From a checkpoint of a small transformer trained on Wikipedia: 3.39M parameters, RMSNorm before each block.
Each number is 128 + 32 x the weight over its row's rms, rounded and kept within 0 to 255. Layers, rows and columns count from 0. Numbers have three digits each. The size before them is the row's rms in percent of the matrix's.

# q: layer 6 attention query, 128x96, rms 0.268, rows 90-127, columns 0-95
# k: layer 6 attention key, 128x96, rms 0.282, rows 90-127, columns 0-95
# v: layer 6 attention value, 128x96, rms 0.297, rows 64-94, columns 0-95
# o: layer 6 attention output (transposed), 128x96, rms 0.303, rows 64-94, columns 0-95
q90 104:090135154052178069109141106153125131079121120127188100109142141142122047119094116092130122096151140080137112087188167179106118118144132169114123147146142132075186168142140107140097113125179088099168201095094099068134163155124145135090112104157102129139058173139155123112063115113142137112
k90 104:142108119179130117095162122108154078178167183129090180116108127107147157077097151152201135162099086073112104190149117106143153105157086159164064154085168115190159121096131121129102141082125141134135134107127173189172075128104121122170059151120102132165125112112121102139100067106164105108
q91 110:117145104094103134137161101069138153128099165073094076132123104181074123097138091092157149067138148168112087149125126184096137203160118178155115094094130085093093091124110119128152117164177120105102123145068162107121193125099127112131114150094089185066166134105112153110185150174132167142
k91 106:145143104159160165143148099114134109099123162083192145171076082070055113062129120182098159089142133137115133119131161148071142115126109046167173164187070165137110142091128154096087102149103115118149157121156129098112134138159151123102150117071164181133086119154132111192155114082129145123
q92 110:128121180115095119112126165120152149142147207167052109170236147059206134102149095127150155134186145120106124142104105080182120160122133148094143142139109122154095174085076100166146144132088159169132112147146133155121134154124112166135104134097115119082156133118116108162187092131119076152
k92 116:110085116181123182173087139161166119132163102182161164093182134141151094141105119154100089130089173118137180090100090126173127136093174097170119147186089081137141133152116129127170115141075142129147123161180185089097132147110132116190168154110094134107110155175211119123141181099159131157
q93 111:154173116110077124155107103105140146103097073142182137113095168192049086062131137112159072121159131161146114164120112145101149076100095102156106163130143124126125091173160143114087157100135070109107068134136146095105126116155068100099138098114132143096109091066175063056137126117129141117
k93 110:115152114113192190162169124158077142134104148092154127188124150137108084110235074203139143114173076153086046147123154118112163173113123105084125145114152138155178156123138147162130144118149123146130172137172103137152116136151109128138080147136126116109176112137109114158141057118084133083
q94 115:113119116123031162162121113181162112180115148105167122131192088127083090096148147107109136101149183135125155138111117150070122141118163162140043105106138079160145166099157141084161135081075096137119119148180174196144157161114091130080110113127083186128113181117118152141156124116149132112
k94 119:161167132085102199081123090164142145077079148091094141188092116109103116140133089200171114125138124122065111131132144082100146160168120135146128139153072163171131140121147108129115181143125135081127105194126147050190115117102131144199117092155084181172143144153131100112131142140086149124
q95 109:131119174152162070146107115126041135150144151129099123126139150075122104080117123116077079149093139096144104119148129176104168121118092125108186157121090126174170126133086041159130151091124165147185124101164140181190122083086139178189150136183107084150123144149132102146128085116087104108
k95 107:124095138154054122092151091077173105125163123157118178100055113196161106151161100095135135183139155051185163082140094109136078155147118126119082154130127135141138126186137097136091098145125123132092102181122053139126120119116138163134162155153121165160127102082100181182102130161120101103
q96 099:120110125159108151175139122097160154143181144202128139137165207149140119071161071145126100133153108088138123159190148110077138122129159164113126186100134148157128186150082158097121104140121184150122176158096132140146144130087168098099131116062137164071137202104149143116090195124155150106
k96 099:071120126169134164125125119156123166124081136182152201111105120158104096163026149149169094136143153130109130208126150114168192155098130049104131129157170063139174135129148106124125087129103156106163093113173132135153137156122125107146157156105147125105097128149101106118195149194112151101
q97 099:125148100139179117182112156144156107086095125223113128145140085174114149127137127089138110145127091154146090145091141156116102147128107091158099120075085139146191120173116162134119130113189099170129116140164085098056148105135115082125058117136171134199099108123097130120031176125136135141
k97 094:089105083117188102111155177153141122120137094114103090158171068074101132078105080136172180106200122131102127092106110125139090111115124159110112123106164108098119118054125156121105089157178133113088123113128127159109102102131103139120189106147113173070073079113151201117196100159098121113
q98 096:147102129123108119127146108147110152105159086093138119116065175148134078085093117109125159097137128098071159117108112133165152063128132208137118136124119162091161131144144154197065130125176134146124160109189072101194159126195099165110082150138121082066139145128132163130111109180177178144
k98 102:120100133111150104165096134140088122148153179103107150127122132127112101029105157188179120139066117071122083127165150104095189166097092132147075131113132100114076138172143145090038163117145149103148151131137161147158094126134161106130063149172135167177097134109064083112120119109121152154
q99 097:131109143063108118162112152112140086071128104159125107110088180101184114175162125125154124112097136113092136114194136142097191140139169097089075093161201112146115094166056106174111117134140137115091193217082104111133141096102164127104141114112094133126118131101075071108130124107086129121
k99 108:098115080190105079087123116141151101137173108169148164094129118163165161050126156126085056146187128084104088175145111119167132178099138109135183148160137138132209134098162108097164167127097126172173134073102149176074111118139121135121096140101136099070126108129120133106150136132129155071
q100 113:174150064113097152108103072124127129054076072129124135134176097124097143080107097137168074113132194120116120101133180109120161104110118140117113128134171163115087130118100195107086087103135096141139067150121113141117091107126191071087122140088112155194148138167097119149169147193151157127
k100 113:097163111127172126149121131090138149122089213118130144172127137159136175113169134134148147166134101147115097176151118120094089115126128090123090150126126214130197094129086160104109101130155143204097199097160100130136112163067123172062127125120104122132100095187090119081188163161105145127
q101 118:114164127128134096171071177140108150110188163176145149087096127138128133170123128079060127159099120158096136113072139139139137138097120109084169058081120095160137109194113124131193177078118148146096102149118113130088116115075091118111146143083164064170078155121109104151143163071145086114
k101 111:144125079084117085097172123137129135148110101161113109160162051089088182145124111110108101136105157115115157125136068168148092172144166159133098090104117144122133144134173171068171143115121111171144083157119157151109191116178124179090162055165133196078121114139137122191127125182139119088
q102 118:118143117153153130181116120171122142116116102132095125103029121147124162141172106135130084182136086102146156102152083127169153108135124102150137125158117104054107094196167125122154154151153184163087125107026084083162138139134112147112135138128172115086114133133162210141144186138159123092
k102 111:109141131119100109123121198175116167114102069106126147126166124129115135103083146110012134105114171163122117125118101132149151122134116090065133070118157104105081148147088138143121078107111127132132135089143124219168154112152099103113133138099168188099111056107076098165085085091138120099
q103 115:140125096118164145143137071117059166147102081121115141103115096105127161037109184132169101091170171178108134142104114114147122082143110103147122138141146106134155114148132075142095119122160073148119185127181153177150128128182093158137108111171131108142085091063098112178133050163098161167
k103 104:109100152120146156152117143155174112061172138062078106150079161128174108109153067190129186168136141061165100078138112104129113126122117159152092141143135143192117144147120143149090194139149134137105161175165088136082110115126152120125145095088102135148170074087079120153156187110143180121
q104 118:100123132115135170150132161166138138138113154109088102140119167159155141099193128071106113139116174116131106088126142128060153167159136182180075124098097108098162128169136069170124157162128188175195130111076126100189166139074155161097125093125119116189148186174138173150122164111145154147
k104 107:114096135127064159092115115116172125111126112173134127087154047134096116085060145072114162133132140068077181094138087112131096152187115044114095147148130130116131138104133120145098146109134125143091120146095147103149124125210122080190122134116120171165111065134099119095150074068137150118
q105 114:236117110148148126144113133130103144114195133137181123102111152153121098088082093149056130133082122161098138151082167102072135130148113091114140145118090168099114117134180140124086116104111191089122120146117132119186195120091165116112169144062111129187133163189130169101143152157104100111
k105 112:122109139072154131090151108084083118142115145125128122172154090158110173142130163097120185158128102172082163134190124114049115128112137136093102107178156103085156078163150104103072195150122125193137082108166073150148103144171159159112147183181094078098156172137113137148160119131130125163
q106 112:096111039093166141119135139111160111125148158089172157083141115108114122112145077080121145093151156163079115061108184106205122159080107074153145130143103129123156134101114153099120133118153110168160110146128056132138106194150120128079079126158098143193104106159164142154170100117184147090
k106 104:135137162143150195151125091147147115116078195177114084162152112096155189069160129107125190109070150180121123084168133127127126115156131136206072162122076089055094116159121170094155184084144094091100113152131129150150133092101134117135142106106158112100094142111131124113108130117152072085
q107 108:132084107091132118128128147134180097116123156191116171133182075106101121073171071134104124135125148143053090075163199125089136100125087116131075187153125133125146107117092153124111128113119119159077122135123142122094127162140181167144118186187117159144109074123138119125163146166180145041
k107 115:136111063174133178117119157156112079063094168192172129155143100189174136087165137076133125118205174135121126158145146145117163099145203095130124127148128130153150136124098165094177111127097168134113097130187110171120118096095112144172145142095137135111120153086187078122088148088087131093
q108 112:153112076131161124133134131095135162062109085155141139135185135202119150119085101135160088119176079134124097108110181106124118077113092092173175204182105190162166101131163170162126135144130119128169184082177082106121166116118164171140130089161153127131132126102134150120086129100157185113
k108 117:136099191149182124142155184158119055151101131091089130124140087148180122134115173108148157072083144119165102173104148107116139107149109141116112139071174047098170094121134132139139148113178127127056162100152081141141148132143129119161132181082109086163147165102095137176182076163132132164
q109 104:176130135137167083134170114142104161036144171130109089064099106110088197138110093123133062122189131141125104132076144173131181136118131104127180147063040121143122091116149129148128133135162138130130113108117133160160133070139125108175168144171091107139152123156116122164154152177151075165
k109 106:113101117150102116151163113108145108110149141141124137121130068099113088118178163133060145124081159151129150111148102108071076068132089122112120118119122190135075116130099146140032106132109094134068091152137044141132129158116110178094186145092160174074121126143097200165149144163122108154
q110 112:152120142096086145134106106149115085160131155159158192145061106118119099077161140173120162140178128130153161134131169137182117137143117125139141126183130184105153174094151120125102142114146171150147103126140070106141178070141134156094017154136157072131047116090115119144105148143199118125
k110 110:156119155100159109138067143129158136095171108087146160127107116154092115065123103117171145125108125168085131126133116143193123126075201126093110078125134119114117169197078121140130161088106164131082145087151234185146151075110104116156091142132142134128134143128147099146171205135163108088
q111 108:155170125110159140120174084092124195234113134167101106181122125173134121118119104143182192112121112139162100175192114086116088105168131172123133136083164164105118151121124171090095072181122141113116124147081152117115099155124197161128175128114113162104156113151131178133096156106129170141
k111 111:104157079137179108132096177091109107146064127138191114109058155112136086197055155140145173143154101169145159149111130132167143094146106099158162086140145067148159119156168130180132059108140121123165142080210153117135168141105160103075125131091127100140108144145171100122119130137129167128
q112 113:112132121081172122127212135100104128138186092147072144128109095162155182165107116137179155156134127127096138132114112059153148109137128127125129093108134063034139131128181146106144128110123130132097189100074138114149071196156067097138156119117161108091120079103142192102111088132123114158
k112 114:115095124132144110105131128142105174056137174164082079138198163067179142147076141120100115080115134144135154091088098153117172051138106167185100107127166101165107126138153169094108096155092112113154134149128137153122151167173177101065130145106095143118141158131119076105039132122152135153
q113 111:105100118093145149138134131103112102156091137102114119076079149200132135229127150146155131089081107119134115176135080161107066101155153110111129141119114177166148108133121140158152114139098122135127148138147125099083067158094124133189210062165119120131158095161193117161076145072095139149
k113 113:123120135107113073083152140105108105157108108156130085088082146101126155164150189054083132108195102060138083109089145137125113100206087155163171151084114103148118135097120123164185134141113066110111113111096109055171165133142126134121098146126197067132155120110119172090132099141138132119
q114 107:095134143150142095157129140130085190078113123201121121108117211178128140160138100120151094137144140143086096144124151081118082078190160114134114144121098152127137100156083164145088126105197141143104142124123128055098136129169131131164144093238098095121140092100116127101101182107173144105
k114 099:069111083116214091145112173079156090128187149143149116165137136144174058148098210151117107117162125077103117181133110137146138135110088108154126088089186062139145156081082177138135101137131133137108060122134099177142133127144141120151152116108165180084149139101137153135145092128122132080
q115 111:137107194119040151120111106133095117116171125128171127107098172134139116035105099155106095116180175115085137163101140133187127150144135176146124117151160167104142153112142158115104147142140124142120116123149100142153157084206124119118074184099160069078150127122152167181142163198147114174
k115 109:129115143094118143222076116119131150151117163105125149169148133142074090085112133185158096142105116116116089150146119134084232091067132100144068117150117156125080146163094109174079129136118155155096137132140174111158084137140124159131084157155192161128113139135107109163188198129136152133
q116 107:045098140056151142169084143123113100104162169170172142087083119084146137095161106087090139093133121157134129085117127109124099164125192103125135145119097151098181120132148167188163122106150152158121195139146106093150104187171115090117114104169077110163081147094136181108142093125114187129
k116 099:149073109113088105121140141149132123063183117138067126139167130067181154063103174116141114153068147107079111098167166158159163142121144139160113127151099086153116108151128185137135127083138142122147072159116142127112120116191159119159072133139102138102093136060102132154185107151146095040
q117 103:096132183159077098101131107100081125151145155154102069132135179147126113170135133214154146089109122088106135177134061105199119134164098143125152135165137113100090096124136150170131152093124126152134139122123117115129092115147156195170148111149062080059150130128152110133219126071142126091
k117 095:154155127093132091104109099105138095140141115109167202123077163145153096175149201131078065136091150101155092121107154122128178147113156135160144188107140070092141137114107148122161076082088159052123097091144140129144149175125120141117083124128164157139186189130179093173114160097165107135
q118 098:176108123137103136101134118123160139146193110132163084109119098135171095103090113123114122091134217101132118178181121180139104162122153064170126121136159131157095178136088130124161086164070072152102150087117107160156149124088173129092159156111126179089091196130140129160182139090070097139
k118 102:106179152164059177146107072159116125172068128124102175118129171126084137135123161151117141040138075117158133165144105094098146145149129172129109164131081150124155087138170120191116183134088137135148092118171125110145080142109090149150151083102126082061164133131141150132163179108194119140
q119 109:147137163161118125085130082178162026173111131041105130175078100115111104124168132100128152149136109065116149139146119149141096152137140116076124054196143079116150152066112106139124120158166128117109185113130114163142188103110134123176107187165139112126127142149179149117143121131107092095
k119 103:148125162164092099074071121140124159193197094093117094106056137156163152122126091104117100108145110111120079171079125115111119073123116147133136106123094119098096110132114080170088126127032142135125124115084105170143127061110147122159100105150137130169067099120157131128060181088168117135
q120 104:155124150096121098111115187083142171167152165137113110145135039083156135157104190130088161106108076157155151146137138135117103153138144175148114120091146101098145115170125126086151091123132174080166146155054192150090133115085161098169174159122135150187103118128115151153054172127146117177
k120 108:191136081133161071093165176090134099116099080100155106128091106117092133157063139085132125140136171132098178123187023126139114086120127141101154115118170158181098118079151154081164108099158123136172161166112175087087134130141183156104151111164108097142125152132140178107120162141134156106
q121 103:075166074115105124083098141100128106131091134180119139143143124152068156162129138161211126114186157134101102166152140089154142137114107088095158097174100132100136116101128165124078073076144124156137131133139081118116057184117129119143141050157099107127106104152183143098176136070193145141
k121 103:148148130100184069055113150118151098122154178142115128134112161100170115147158118104106099085106108139099075149074111141129123070133098097189123134111152085135141112104095158134159078065148123124082128084157139136188184149114158141091128154122117072104166138190141117075154120151180071069
q122 105:052159110172104136168092195112127087165094137137104082100132145082126129170129122084127098143113083136186149109098108156143119203131182149168107100115185107147105120108130177110186113133068100146148112153131132157101127132110152095129074104159168092138174120131166093166088175085078161162
k122 109:118164140062116132115123113169146102155084087104102101163162153121115114149095094175118105143115186120148156133099131163140106136162111106140166152086121169124043158087110098171147078114164142079136193147101168084090173103128162114105118070152167125064058131122103195133115098157101108094
q123 124:125126151129132174106121071169130120165123127113121110122072093188161123079114174093099167113135107105158127133106137112150120087110109245144177136071129100071148141133165124140169133097161153111144125107090084135074080124124166125157111170111108121211109154162126141145063143133203124126
k123 120:141160102104128080106126178116112183148065148122143089095098044060094125155101165090172190162071116144144149114120101108131144124115177129077090129117090138159157164144130140083127104089133130138122136130122140141131132100132116097147070114148159192227112135107100134110101201146163149157
q124 111:118107140189126172095115111104121089122124105149123126119176069140119118048133127158151105092047175090180093141095113148097111174160165067127125116146166139080105151116170148116159098129087088149165105138144126181143159156113185127098146134123136149139057124169152181138175114129059158088
k124 110:106166173093064198071140122118101136147098132072078143178138196173146173118115140103158181105140068123108155121148176075128144097141162140128138125149109131110143106119108093144099076150139133135075141145171069094138097182139087169079114078142067103096125130129167120133162159130181140142
q125 105:141087107133079099169155135120106114101207130091100141146165083121140081146131127113130167110076141118154158143079104121147169140168134090121158006157171093077107152116113098118184114123115124114168152134139135175129193135098131140099096142114171105078109146125056183110138109183109119125
k125 103:176089145157133141088106124114113142109166173080124155177151147146133182076067105152140151081097113148107128117105121067140129124137140153185144107160127133125084143178144115058100113183113099127134151109105161117106124138140174143079200057153081187102120167143111121150120186173127131201
q126 117:114087110112065116137104093107183074111076101137091158201127111145099099103179106109143093081154096140081094171128091096171156125140081100157079115204116082112173076127136132115131123173194142152157173141124142157112146171125103077161165123151123116132141108099116150101203108163115126138
k126 115:139078144180159156132144170172125151086152108098138113119105121128181136117113077106075097129174154130085023106113127067115187124141128107167108188192107091101128104123109187114118089149099154143063168147132076094113129126191186137128153156149134163139154124133141168134149115093129119093
q127 106:116078129150114118090100173117181098066113103113127101161169094129102111174134187160111118109080049075115118100079141105108159154116117105112164129205168116094104126128144098060188133129126137130245123141102131157105150116131096133164122136133125124094110156134116108132127156110081074082
k127 103:187154166151133147082170167123118179150132107052105166088177155177100153138151137088111100127095185151099124128170142071171127115158148113151124135141128125044109119053119088038165138151124129100091166129094127125101129182141135138104169128152122105148177168099141190153107127116140118141
v64 082:107104150107073140112153172143165153087094131125112156149162127132087162129160115115110100143099071102058187164112098175125109167182176094127170120147165135138131164078142145175145093142056162153117140141163041173170200106126137151154144115124115133107123095150106136092160104143108073079
o64 094:095087203119146140109107095141128123181136125101075136102105168112106095092137123122109184152132108108087096191128143055134123077085103135109087107144106206098089146126154092110104102164129100176138134135049169091173129213141127166104101145145143152124126099158159137071117141109114163162
v65 096:120143117142150085084073073126178130153140129141147106136075122188174158087141180109146099121124120120088150107142076145103117095093126161106131191054129099167077143167147135102114112124152168095116102132102181111188099090044118091117087145153127094165129168077177111160087114121124130168
o65 111:126082178110122166142135117142077131143147093126112093146191100136102124167125129158147143096182166102140142133102120130108097098179114185103120120161120219162108096023118146132113152150141098103178112172135145142151174111098088119025120180134162102122108122117084072144131118148159151110
v66 085:191162167146087146125093111138126069129117089139074137103090124117139133121094180178142088108127142118163090118150110122103105100126153153178100124101104112117178107083127116142119131102193117096102198139093144148097144100108124065117098148124152190111094077120159167198096208083156091085
o66 097:125132102167139149069141141148102103139110137190159141221119088081138114136097130157138092086100065112085100094126103168154142131122161201099108174097170094128158199121188150121162118188167147132160132127122161138123122131156109203111129152106113133129094175126164096073111160116124183139
v67 086:152110112166104169166103102118135127104184134193151215145111098136154151100170148099124128104180131120143108152125119103176087050142135133120118108155137131132177120144106177160132122180140061170139181108131116105138125117168115127103179136163115205137142177102180129129123197159113135048
o67 107:151107142194146112153121110146156123122143135070084090178094151131124177103116099158058154124150153133179126099109119153187119117177094098144158140133114045112161129099193189135088128118122092109161177084125118083117082061134093094142158117089119125123155150129108181098111089055102148133
v68 078:114158112126188133160103155121168088108098089108096137100160149158185035138110092166134146133138162143161078141223161159185142132139138157151135157066142079121071118132127112158108141126093129203125121119107069054080158144106130098132134090123160160135086106110130081136119113104138111130
o68 101:115153146080168143118114129143158159115171131132073107153116139153137094117148086163164222089145111124143099155171090131155163131220160164121142129070125147158175082172174135102142146132164119044091166132109115178107118127095075168142133160141137128114115116165154114151055082128124091147
v69 101:127113112111112123116121179152087145100118171102091157110135169181164064176140068071122125110175148112108118145088146125157095118156209126134110148155089143102098145143133104129178115183092098195110158108087113145120145189100092102111132121137097100141108100111182084196170105068150088159
o69 098:199090147090096137129096138100125118110123093115086077138092182169148071112048161137131119109120098115122053128104176127154096132169062166169150078127101058146108142083122073072101140093122131126072126096136144111142201148134156111150143160117129161157136121174120098130083106140124158117
v70 085:088178157129137173120087073127189139147109066121188115185113047056109145151144051127152166152200079162115105104155128104132123111099174126101131139123138191134164168156158137087153119164153105131127078156101133090157116115099129134146106105146129115086089179108135134079156093132119138122
o70 098:120129154151099102154145137119077145130068227124100156092147089132144091079185133128115118107138132100144185108106100123119158147136065099145100149109100145171114100115163142104159135140123186144094163119150117104132089096135198157125030176141157125122164105061090163147165090154116140174
v71 109:145159150152104122121181076085136146185132159147149133177142050056120142174140185129084137189134133129114146139126113114091089176159054183147084119150133130100165142118070105141147119112139120137121150188145165120143158181133114170135115130120165102112139202134122127135041135146167157153
o71 109:103094129137113090104167038129124097095149129120164123070092093109110119097140148129117189173112149121125145178116191112165117135111096169101092118105139055153117087184137096141155099176145123089130080126159109136094171083160177136130122107125184081130146095125070101157179096085090149170
v72 086:067125102118144155162113140211143148104106115071068185118169185176140098156132114131119131129121121143089082127106163146145142159151151160133121123105083169091111188093130141127144160160092126095126130135115126119115146084132122131120080127117149199138194011120157084099099160110111091097
o72 107:166173157145185139117137140081087111099098192108111100122084098067131121125080179137092139141146161112156117186088064155123138112153139096140152119080132136149143075132175143159099133120129158121135125122051078163111124179121078106164145127170112112163059164177109041140135113143146107132
v73 084:125156152209120081173093106111156093162113157151114141149132158074150197180169164178113087149158125180148105172124163115168170119123166135190118108136162157163130138148110171129105111121151111073087141120142097140099174091065115120104077099139131170128180189081085132144115141101137109161
o73 103:098167150158126141151095112113130149056125119163147128161106012168118113074161097093149133171120116092173090082104157093085195120119133141145105071173153097124124090069097125120182141145101117125135120124132182154144106111133115103188150173099126099068115098117163105090128076129123148155
v74 091:169155154182129120132091135160072095145089146130131147125095160057124170179132133091039147113143140184114126113159172100112131109127092104179124126163177154087084097142110129126077157101116107139156153089141161125168140103145116114046130129198124099106149096146154096078141150131175188082
o74 095:131126159137136123060151152157179157236144149131148100152144126143166120122110165127100136112109106140099125162121099140135113145083070161141124139155074153219173130098094106112097155068127125143135101103116053162103169085099165141224131182130121128160163131142101160090140139123112105140
v75 102:185161083065113091127149192118131132185152081139146106110096171120105098114142073107111104122147156154144144129094136147189196093080163104128182163133148107152131165184139135106161102100125143117142114176110128066095092082093123079139173097093095091118108169150161132112165112105142102201
o75 095:088132123124196126105024141127162164061113121126143128087121133168114116121141060139112140124138152120077106138089142163092058115113158169174122170115081140137157163125095144173113100067148099160116154104077116145166166120208092187113083122135173125142154155132102102100149101148110136107
v76 079:095106113067191132159121170165136112081077116173131205100088120151086093115096125117078133147159126156120091127087132203131133159145093072152123183151093149160129151145146057087123076102080111196114129139147131135176144177143093105139106086110124117103104083157111119170129100165134143151
o76 102:123163119140103138117110160093130069150116102185130082088144171149165103084126119110101073087115138097140066200141165128059100111176142139102108106142115096199120131165147158143157080149117097166175126156109141144093127083138152093128112192178114124105125165168165076159171084124123082087
v77 094:151117112179175155174131140170150137187167120180119203144114166105112189156142211107076149146112137135098128211073131120107124130133102115085117183126119133143150102082121165105091090091103122104156186137159127112086177130106132173102146108149108111123135183115179114167150166120101171145
o77 100:137171137175110185086134144061140132137148128148116110108133133086074085145130143126072157134123118095130130118128094172109135142130081151155148052102108122142102147150081089213183119180125093108145182167127137100189115155073094145154179092120143177112135169102162166069073138159123116147
v78 081:129032135098131193143100160118144158049100160106083120093115148151115114111087090080115112131119122091108116121112141136166146118119186144060123145160125091070144134107149071110083114172097093163117131090135115192100125135169133167063145140127125144203085095118123153140150171136123128072
o78 101:098082124100178112112112199109081189126155128174060155152160155135100109102087135125129119167125125074152122132218191085096103198074131064163120127115122093083089142082161140112162191147122139122106131151125071117129115129151096148145169126156104094155154118124160107159090138105129138107
v79 087:119149102098110127115065164090133089143120150108083136180121255101179153124164065161105131125174186174148148155108168083157125131130122126141184114120107120138116124145127137164136169148101067113147119133111145111221122127093120162156126115163162127139090179091115118100159111128174102122
o79 098:139071203128081160146106147120139129142125131181097097087104146134090024111168152085114103112096175138123141140153094139173084187150158176156141114194094085121120101092143127151172098083142173188149102111145096114086151141151132100131143118097122125109083104152102169067152144113159162124
v80 085:117181088098149136105151146106163142181152096150155092120081090114156071085104120121142153143109083137158148128124149123154154202094078127124132116108111113120077146126133083086127152087119137152196109198113111073135112141088191128125130071136130127156095183116104093109157131230112077102
o80 102:090102137039156100103143148124099093157120098087115147137147090078098052139130147122164141146074110177115123138147083198092130123110162112134138153153098097140182119105129113117096182165146141163187142176175127141118130145082139125100092125125137117100123166119169135204186184072080135140
v81 087:095098123155113131146174040160133035159097078110166175157149103079113164130143140112090138172155130169108168128113157145119167170201119121164082123180122132150122114130145118105118121168093053112159176154118111132157135087112066112152152122106136071102156148120132118089145105158178166147
o81 095:147125150142139158185113105085124123174122138113097137155097119129148110073142136132144135124127113144133092192134134151105111134140102125168167182110209135191176138203131141213136179113094084113138072107146086099161190131078107123076139133140134108138136086114098109073139176199089118149
v82 079:218127143157114148187057106112094107124120132140113114009123111062170157158165197114091107108106135091116146129092080142150141112153127121186121104113146173117093142146162115101073120168173139146130144115126143107124112134123164099117110122195106198159137140116141153162141115127179105121
o82 092:131128140089120091075132129160144143122141096089145145189160160129131099100202184161075036090166090099140151150161163090131131050124155142139147093101095137131096075146154047145103157087124139090106128097153155105109121080123125151072139126165088131141169146070124132071124138139136113126
v83 080:101126111088124130103152084119108073155122126101144144177157142150141083151164134153134121166107139159087146128108132078108188179145164191087116129080117108075158099099117132159124143108139207056163142165163084093082154151168112125212136109093152103132160179137113112074102169100147119173
o83 098:141198128046088110123126154113147145154146148155097129123084133116044155094117126110122205118118131122139094133146154093149060160196068064134148121177125167177193133159143047079123090137091157108139112168142133158128144100130094141094139114096116133130104139124070133108168132132098130137
v84 077:060150096077142158105155141131213163145124086184113148145147088034159096154154115133137151105156122205104177134128094132151121125126118133149160146118111122117116104077133085056161100138107153162118064138125178115113100194100136125138103180156125138082106181146120116106072113140156110133
o84 096:168141154049138130171107153155147080146125097118145137120153076134144104100155166102107187137138204142160076127039105112151153151112162125118155068117132127142121181151111165110127152120161142130122126104119120116168082058137148163142090139111137107185145137063192129129134120136193188082
v85 080:113142095066106105129154151106146148107143150096102108130148112152147099147101044141164131091093167169094159120094096131119163129192039111153098061169162112140140142128082072127179120119158132160144126155154053099141184110060108134150097157130108157159121131169119127157122061112108126173
o85 101:164105155089127148117123110088134125124120122097155121141123154172103112147108075173138105126097133161145149175155121162165128219134151136116202113113133145131049172099150186160104137131061181119131137117158178158180110170121137136143179139138147062148147104056138154111204075140122154125
v86 078:145168127152127141126117155108177152107113147164118095141163140128087055149178141138137173166123164171134127130146117149157131167109072115172149096061114096067208151163141122138139169116112184121141080077099095144148133062153144099150070164079163129126074126188116159074140174117129136147
o86 095:156095196130063088126112206073137148145121108131120084135107097144130131105139101127161146132163145080109098116137076141141161095110166115123084185214149156150093159169103115077153092153135165138120107075119143127126088155104126208108170117137167084131151136191146108130147130088069097119
v87 089:201166148185137146118080121067150065173147105186118131113050110105141128046141161140108101124169159095153118138126104088192128174160120146152112096149137141133158105133149134132086088136179133135109180180146162123122134094119156109125089055115157168098112151133125149134140122144161204131
o87 101:119102151098140080078128045176153119158062133120127096124116129100076158123088108092160150184103179058128132098156116125104148108145108134120101078156135122127149121179151114135140133084140174114185124142138061139102132131105087136071114218139184143188114160088138135155110098122166107095
v88 079:125145096236172167113107126089104129179154097138131119158174105140114188131132244135129125098112085108129147145090129133084126118122110130076115096104119188140122096095125151175088114059089130112149113092191145126120141152150181097130124132137146162131142109151066140127088123185102146145
o88 102:137167107092152146114123093051085106133148108090192095135108147120169154131159160048073117124132144102103085133105072083150101162104156105153081132109108065132149095081126127063133102177093092140107132130144162140141103148060115162121141179151130122143190119151115141115137151081189175100
v89 102:160135114109151140146139150145170118125090095109115099107055169121160034150123099111035144148193126163106091087124149140147174145167151082157133124173110120172177154187159111096123169139155141141157167142091090103142171150137122140155114066110100113109083100201145138104175145132121134142
o89 101:148121150174119110119122140136119133131142139123141091123149145151125168036065168104133140050116120122129139170152153160150123122115200085154205101133124107111124137163083096156103100129105181134074097135076157172145169149107079099111083143144193181119173157060115153137092130097087103149
v90 083:132147119080120106094175136101164105150149115101131070138102114106152099119108097200137171172131184068143148113137096156155160078125084200128137119108097115158063200113115133149120178128131082093136153154130144090086100149101112145182147111065148058132172178131091145082126133162146109142
o90 093:102112086152111125155147101097132180087117122183132192081073198152113088098112176141151086150149101145185133121134070177177165164115168127114053166131171076144181143115116115111110123114152126117095107134141095184156099135147062132099108188138143150117087129124158143132156147081170127150
v91 072:108119184120143145105063148199059088141076081118146097089115149122087114151168094182112135085129128107107155201112129100155147115131169150166143090137094161090076144073138141106121152142120146120143125086148074172158149161114110104118150158110171176148099084116178182117088083116178125153
o91 106:069110103162124111113128120135199087108132122143092162138117114183128111138105112108109131131093130120161207114104156120146184157101116141134148151097204191160136074105165121132076091135055094198123155145065112159105148074081165169110176106133115149144137130167176127092146148093106154104
v92 098:109115113134141094029141191113130178150116127142118136087146165190181155166095191130169127130164181156185100167109080086110142130142150118100106137142118120174120147080090161151107104088101150126136144156122104122073130129097132131153145134079149114156132156098055202113108180074122108120
o92 106:101112129118088071132212123105129118124182168150154142146143100142115103182107111095229105125147106096106154146037145107125147135153154140178119141161150101075153154118134129161118123163134117097100146073119108092133131156071155118102109121056063124166147173154162159083125176136166106130
v93 098:138195149201095126159125038133144152108126117105140142203144085065083129107218142143134127141050083114124125127189119128095084118122114146140144165090156105121125109173101154133094189139094110115149101115155175122127125110087129112075063144140150107122162103137129132164096110129089138156
o93 100:114132147134119127184140131138186099118134159142155130114100131108143203164184170130106209119157130139180177117142159169154103151073120141140107156132106164094095186103175113168144201136147117096080129142120151147082078096131120186128146166159125190103153110126143097170136171137075133063
v94 105:127120156035137133125138150128134146125144098094153121084154145118202022135133054119126147124162125162135096087135126159130145109148135118126138117103134117158119128138138056121123098122156085152120119131087139097066128142144150130200134075157057134135106152050176094141113085123158062110
o94 101:162124096098160167172157164203191140078176129109103162171088123157095109071146078194132065128107160134081135093106110124101088145118138139166159106139108121128099099164153094164142116140111184067147095100127082098178094109130098122150136162083145157121131164177118094179157139105160123150